config.toml
num_hidden_layers = 9
hidden_size = 160
num_attention_heads = 2
num_key_value_heads = 2
head_dim = 64
intermediate_size = 640
vocab_size = 8192
hidden_act = "gelu"
norm = "layernorm"
norm_place = "pre"
norm_eps = 1e-06
positions = "rope"
rope_theta = 10000.0
rope_fraction = 1.0
qk_norm = false
attn_scale = 0.125
bias = "all"
tie_word_embeddings = false
parallel_block = true
init = "uniform"
init_std_qkv = 0.0473
init_std_o = 0.0
init_std_up = 0.0473
init_std_down = 0.0
optimizer = "muon_variant"
learning_rate = 0.00765
lr_mult_o = 2.0
beta1 = 0.95
lr_head = 0.00483
warmup_steps = 200
schedule = "cos"
final_lr_fraction = 0.1
batch_tokens = 8192
max_seq_len = 1024
doc_mask = true
z_loss = 0.0001
train_tokens = 94230000
max_steps = 11503
dataset = "wikipedia_en"
Each number is 128 + 24 x the weight over its row's rms, rounded and kept within 0 to 255. Layers, rows and columns count from 0. Numbers have three digits each. The size before them is the row's rms in percent of the matrix's.

# layer 5 MLP up, 640x160, rms 0.255, rows 413-433, columns 0-159
086:126098120138116108142131094117106069133108148126114091113125140186105124137142137129087174166073089151129112149179157180148148130139156127129102130147141074120079115101131121143185154123138118111139146119152159153094142143145130098139105156132109106095148131115088132132098143188143119127085126116139153119117166153110099145130127094145151124136119131111173066113148138107141152113116114106141121130157095146141131112145113093129147134147166167121120165125115133146155128148085141
110:148140157149093134148096122124144121105146149107124193148095107141106137084147175119127124096112113107119132089114119142133135145116136091158152129153108102117096124093154118161155122119126111108108117139171134124128161119110142130170104114131144140118143137086094150155163091113161129123129118100144071125129164082116124075138149199173095114153156152136100144123146087191141138106123111141158112121149143126094089118119148174110125115144099123130132142126100129097131170116142143
092:120158126124181132126104127094137120127125152194132132100130149115139187108141112126169108122118149130152126111135114152121126136127104120130174134134152109153148103136093200161101158091170129097176125102129109116146137130126160129160103091133132149149134140117167137124144151113123172137121116165132099143139132114133118093123126181096120106128087167105107122094111119127105102125139096105103175178141117141099110095139117173086120131131161111154108136119090136113110094087169126
096:125129115111113113123062147134143134112191116117152145107151085118130151191134101104082116132145149113137102162161157136117116123140140115134097100109122152159087123150098096115158185142178131100113145090169129133126137105112151129122150092151160120117145108127102120135103122158116153105163129149128166119056134085165162143128103156157162143123114140111140154116104124083147117090114110119137096153111147151155165103142100137125123119102102135123126142114130124140105115099141087
110:145126088094109127108093172104108116123151098151117138114112135155138122169165123088136110103176093084086133135119110085125166118119094136159121081090090142119140079133124111101146117136141123129131115132134132134092191146133124148106126170157188127129122103136155160144129119107172101170103113131137137130117126118145109143140149152151158113192119130148129168125108114137086140137129135124097124121081153151126134114117126107152147105123174091132185150125154138151155115097144133
105:155085120123162160145134111157140103140135170103139140143138146082128094149112155115172093137128097087108159150118117097116095091112113110108165156131117145110092086151112121143106140122137099103156093113109110126136171125131166148111124150152088135124133110084137105111113121089176178171113168154117124138147147188136145162140108132109117114158160056139127153127151101110134164124089111136112131152112096134100170133131159130114118148131111151098135126142130104165138126152143135
091:125107143097155169121140101103116141165148107112119111151123125171069105104126158130114152087139167163098121170143132136153114127117116128127096134088185109179138077158143154172141138123119121096123126130168135140124103111107115122159116112160133110125191129099112127131129134177139165136119098128112133154146140125163146132138103150115139116169099111118093074085098129122113123160121092101123109173147127119124127130160132166126134114130152132131112119107099122072117087098152159
083:129109080138157181180166137122128131151154145114130191199143119139130131105121124112138102127148111132156139091121146148115117135120121129100126122121118120108138114124119126141133124117093119131169101135127126129162134095125109105129108147153149098176153062111096149138123127097120156107159155120081102116119119106109090124134155130100152117129162110092169182094127104132103175147093143125116147124169125120096136163134121081163132117158123142119174129106097116158125119106089084
089:141110092118134101116104189160075111115147149148145110184133105141150150128160119125125147135135111154132116076131113106129114144152132104154157170129102094107130177112118121111116128118156117141113116175151085139100105109172173128111124140093153134113151111134145133123091161091115150135122151123136093128082112133094091119102101145136174146073152112136184111103164108134108131114163162107151113107152112135144096136113098152131128110114104110129162123132130185109151110144120159
088:160102127172138147120123160118112160154121143093110129158127124141098170129135103125108111107102152146098140085139115111126135164141152120096150106109117116139168116146135095135145146120163135103130115178139140108123159086158091141124111107081128116112154155123138123114133114108133120112151153141117104123139113161147118118134157133169126122102142157144119181084168137097088102080110155185130103118139123103080122132167108173120142140125141128105160108075128114192183121144159150
087:144144141158111084107110156167153156129128119138124160135180109118115132124161107134125142146067164152142150076124141127117139121130132125127138141112123112143145155125151112136118094164118140134148116100098109114082122153123148133077111139139105164114109101128099105137140122150141157199121127130153168124112115124124135139078102124118151146172163114122103145142118164139197151158166129145131082110112101123092130106140108095098099149123158122095103088142168107081101150107096130
129:134128116140106096097109108114081128191101148138143126150057146103139120071150121123135134145115125162153144106102128146134122169140115151145116114132092111123114118139114141147108118107154107146169133150111105104121133109122135151105160115150091123127136139123099114175127107043150109117128118146125102097115083129141093133124142145103149150176094179125146123114128131116128200154098097148125133136135109138135172113157098157152124140172122147144121154163114137154095119117165103
094:118135133125138119088168101111124167129153162134136095142110117071169154123153119099114114121146057133156109109142131122115156134152157121133098136101156118107150080106112141132126111091147096119126138114159138110152161145144103110156128136147173117098125117140132162093143135091100116154117143141099109104122115137129157127165154126127176119124159168088148152095133138147134090171092106100086166099111084078095151118125122109165148175124107137123151142119092155121129130131168132
098:099119125131153144147142157091131142112138170109112126137148134112149118148147155161105082111151167115167129110149111175124122168125143112118125133149161148142150075088117123119111104111158104150126119107086121148152109160096141103107107141112112108137052116115123115111142120089103127148138139120122104110133159131129144179164115175158162118095112103092156099111142127133130165135164121119148173162142089130159136133150152133095142155143083137148134142125090073125105087164116110
095:106121138083116136158143145151113097124148159118131092125109101089116123150113154176124134171095145159151061125149108112094120096079161147139146137124116125100131117121103138109136135122124138111146128131151111107110129135136140122143153158121114125109193124110135111096110161142125178151159140097162176112097152170175095151098143141179092149123151133122148128172173096118117153139145130161104119128109100112103126126130072163119069143158139131141124094124157143121131139109116141
109:134089153155155091108088140123141104108141073105144170127107121104138140098166131109110113117132108131116144134122159164129111092132108125136151158113125088137115088097096112131158108120132131102144144170120138070146189146153162146149147135125172108111154092098113144102123128131143079165118126100115124116140113151134141167126096135117166047152158145120126144130152121141117110143134100111134124108128115139143097158140103136083121167121124144092145193163141126110124153120122167
097:162116144130128128117155139106114079127136134129104126155116109086125105164166087134123149124112126134093113135121114099111105157117100128082129123146125131147118124103178132126091104118089129162141125144126103142126180140131112124071100102136115133158131122115100158087166103126154111195073122162093135112150134086109167158119128146097103137153142117117159161110140086117159118112119108160107149151132052124162104154148130152125114147114120126142128142118143098181122137152165162
097:130056136171106090095079150123120152099145158133138143134130136153129107131103138125117080148123162161159111125144093136130138134124113122148166112144135177110121124128117096157156165115102130144112093094097133098180130147110140123083164126092155123138124154123116168097157170116130117148090135134162126143152167130138151111106138106126141079149134144130146148077181114151090140141115112139121143172136122117096122123126144101156134141109082096131116095115088122121142097082115124
101:094107124139087121148114134165170136152133141110151180163099124139140089113088078135089196135096127099141152119157110139132143168139109125086161101076116110151113093168154103121116160137162154111131169151096136103125136118140130143126103122131121122138145127089082091117118119174161154137129147128143132146124150106142079113130098150084129118127116167138105114153140093122156112067141142111123145129145102146127127160104123116138139146149101099090134127164097143125139157145149144
088:144123125137074128112152141123072071155126174117117140131125136170145123134161105091118175129144170103118118186115135099112161161120116195101102160146131153159116127113102136161110108120112127109157123149145087114147164112155136139161131120124125096119131129102123131100101076135099106150110135152121119123080141141151149159104088121137139118127172112150128137158146170159083090117136154133138118146142138117158097072144102136122136126117119121126091113129086142151119159111113106
095:137157161100135110113119146110138100175140157146131117155123118149110117123168145101112147084121131113137164128154141145118153150108089098175123085144108150154138112147112070194137144119128124117132089133099107125176143094118138131175134103133096093125110131139106148150132086138137109139137130123130165127132088121117144156165133140104166101174157145120097147134127095064111168152089091152098094127131121139155075155111125124125153141126103124133091147163140132157150108124142160
# layer 5 MLP down (transposed), 640x160, rms 0.135, rows 413-432, columns 0-159
088:128118083187139154111151159120094146177127166112151094130122069128102084166153145119089145118104154085174136119124101158106124115150111123064090126149129115175148110135113131154166119165160122100121160150108135138145132149124105117151123120140128117141131112141151127108121089129100109126140129145157136183144171114145128099076113081091094086121175119136131110114100135143142117143123093130156174132138126128130145153157133121105081131152143121116118104125114114156113116138147132
114:121171150107081125093127161126117118121118149108090164114147158141136118076137160113148144085099161128128087117110109150095148109125164147095179119131133102122110116100127154145185125116125134064135136152127082131160113130085155075173095110115115105114125123106139136109151103109132163161094132118151129137147139115133144124153185122110097116155139127089112134109133090149116136108122100119147135082148139152138114101146195131133152155155123177094127141137142135117134149134132143
097:147135100098131098142112136119130134122126125138144177143153107129141139089117125101126132126095127120183135118116150128100148074133128114164107130098108143142112091129138153100126151110108091149111124124135105137157090158148142148139136152133113102176160137108121153098145145145127133148159103121131124135109150083118133117094145126138122131103097142109185144114138212135191118151103114132146153155113124162091077091192117092147116078102151081097135114146138160149148117116142117
089:121125112133118124141144128141114096131153117130117112129118084117147149068112090160121144096125141084088140102118130132142116116135100143142073127165093113162126168127064123135136125131145123126173156152149079144163102113093106137177152133143119156144151129164129143091098130140157164163091101078098134141131131112124108076122156156158122099145160113116136111158162155141177145123106133119099125133135108136163130133137175133178104138110123141125143103128136080159144133087114108
106:108104145113123101123106168122149078098144086097108130148123126149132139127142113112133145091152170168138141075115093121115132118119132173143168138176141160130152103107113110137095085126109106135135102089153113128077159149104154121071119085133138151127146119165123113138128112132134130148121115172155128091140139115158102154122168128155174128164101121146168147149094132102149143086126121133109152148098105147140143158129143096184110100129101139110135166143144094146131098097127158
103:139125149122065116101135078135108133091136147082164099147157127083117114132139125130175161134142127107103136164140148126152141103146135134082151157160153126131130107143096140162114121118140119133120149138082119128080124142115126102137115152144129180167124182102172134142107143145073087091137145148111131152146150129131086170125129155167128105113114080137103126137158144118161122111110170089141119133108080161126144108138136121128145165102114135130101119116098102152139143153080118
095:146087112157132115133139142135130136151139140168130153178128125109156128145174062100103103121156140083146093142144147130124131132132101149097133152130128189101170122090109167125150143100137137160138120099125102161114102139116143157139129104151095152110097139114117150120143082139142108132142124129144121110114119118157077092112183092105103177076191163103138132133146147102134146094140143173119148128122156140135098133161115103091118113104145144101106107156098122126105116125129116
086:153161094121114133124136115182144166088147134175168102086131094140127156152118105083116090109135119130151098157124162148149081115124135091143116137144142183091112128144142101109175172124152118131122106101122180123092103132143116138155150137113126125086088154118147143157110100138120101145127136147142105145144129121162120115134135129141119123144123140145129119124126156052199140115121115131127162151123136124103091157150085102141124157143135099137142116118128145102132112088088087
091:106121174079117156100162130166143091136131125159130117156127110157151140086130152111155132101159154114148128122143143138138077121104139120093118094172131128131139077117105102118156135105089141119123158123089134132125109137113133187142115138118088116127130133103106058160167116130167142140142161123131130089084096144113145114118123115133110150138153122092130115145104153134121127139105116118151186152080192130131147118157107101085084138128148154162147143141126112133139160160105120
091:137092129094093207103111111128146119111120162139139132150145114127115143133131141132125123127203138125109111116110133102133111159139105139120119157126148121099107112142112116115123135173094150098140180131117103103146121146137140126111149145046114174143119143131138156083119131119134108130128096168099122079130106138105132148130106111142115137122148121164105148134174162118119137136149128096139118063152152148126152108095121107159136143104144096093140138140150109123093165209116124
091:152114135135092135135158123113147119094130138130124147140130165112135158140115095121140153125139150145109121119149071130089129119144138166154112149112128109121125090108127182157128134120110114125077097113152119121169120110148127069124152128145121113117159138079115111121130144091125112086123104133100141173118157124088145091094139154144134154150125118126158093149111145133165150159116150143127138120109131116141114105153116173103139084186118090095102188142125098087106187177149107
126:145165136142156108131126111148080107119136113112169118142094137124110126081125097122116147105107092136145167095133147131189121150182119115146134112135141186148113100140174121110118121119105123157131154142119140143110093159117116153109134088158122131144127154154098135137118121131112105153088132128128096137163128135087124071149140109098132143110104131183095087125103150114217125152131103151129180136151124134134110123152109096108113154116106082110114142109116160160120130121157134
093:179112101123113172088148147126118158124155165143103154149115107127160185122118152136127156145108113108160102147153142129097135111138144101117118169104114134100143097126135070114145105102114121112082125151168127125157154133143143121149095156164204116127107127135150128105071160117097133113085143142083139117119138098120135119088185112113122165086169137101138122080122102135147108151100137113099128110137134141123155115134116128136117101095154156137137122144124175114135112100134132
097:100166126128141174122156143110120071123144145125188165119116138142153110135149167115143105111117154080170112103110114143097141092124160120172107166112146113113097142101163110109126114126130136119142088150102120133129136145096102096140125156079169107132124121132131156115136112132150148105134172141161176097132112109132118142126099155154130138122104153185139083091161119127167107130088128103122094112077100152107136116100147131148133110092149137117156155115103131100173157106129130
097:105131141144128169126130112098118156123104115120143170153130150146124135103076092107142153126160142116150130182146128136125146141136130155134106099122165167146126102097127119149105129120129128102147127102093181109132140166095127135057143136103151123135057145107093122127118140137116127161137136117118106119135095098119154100103109116087155122088171140164183122131122155141120135135124088089159151117107144161104124092146154098147172101053140122123137169131107134147136139133121130
104:107155134117178120146108138159172131129131132128121140105078117133108123077128111110147111142153160097119165120157137129108102128118118139107129129158094126125127136102141127090150110145120149122124109181159191132148162101131132111117147149119155128136136074150145125116117156135137119150128120107107147143138127128087072134100115121148127141121169167117133164119114129136134129168148132120171148099082082154042131108147095161110103140081167128110172154114131124129119110112078158
096:169158138135096127123113078157143117123126125091107124160094121149102078123121109119133132100122135086153091170172155144135115117145098086130150083151127096138126158129156135116141117178159109108113160138102129121098123104135099136138121160118110125142136126121136140150114099120133117153149142105126136158123137130139165133176107148139105136115097147102158142098127106146162078112119170106154118180148164124120108129141149112103129122170168107145119145117073173113131111058147178
093:101137121161119122105175146154109133113155133120125135098102170143137177136119143166165134147060114132136110120127134121160148110123158152118108120180128116141144130108113118107068149100095131094159136131109117138179153133127108121089156121098087136099114129129118131156132156154142124136112115157133127099124121130090106124111116102160116115125150151087096134127083132174159121153125103080117144167164127102145136064118105132158166113097145123130167143123128118099174138094178125
098:132138091094175152173149164088102112169173094133165115100125148121142148117110164110134115163148106147113131105106155144160119117139125114121107122133128150162144129128146133141126111121134122124100076150110137080166166126135139155111152152107178121096155169125128121142141122091107157128103104151119128112178085155131178112106124117148120148128120152117142159067096131108057138132135110146111132086124144073114092128133152129109123133156126110151133118111156123087098160138121106
086:137139091160139167148116089145132088144110137137138109100088175157118117165089116136123155138125141101135117110119137134071125160108155134109143151176103166099115130134126142107140199155136135104134107131105108142119154127140085066162120129148149143135144135156136131117125141128101160138129099103157109148133126132122149128159142156133067108107101129147139123086155092134135112180111111104163127132158166099143133133161114091117061120091108145150132104119106131160138134108080126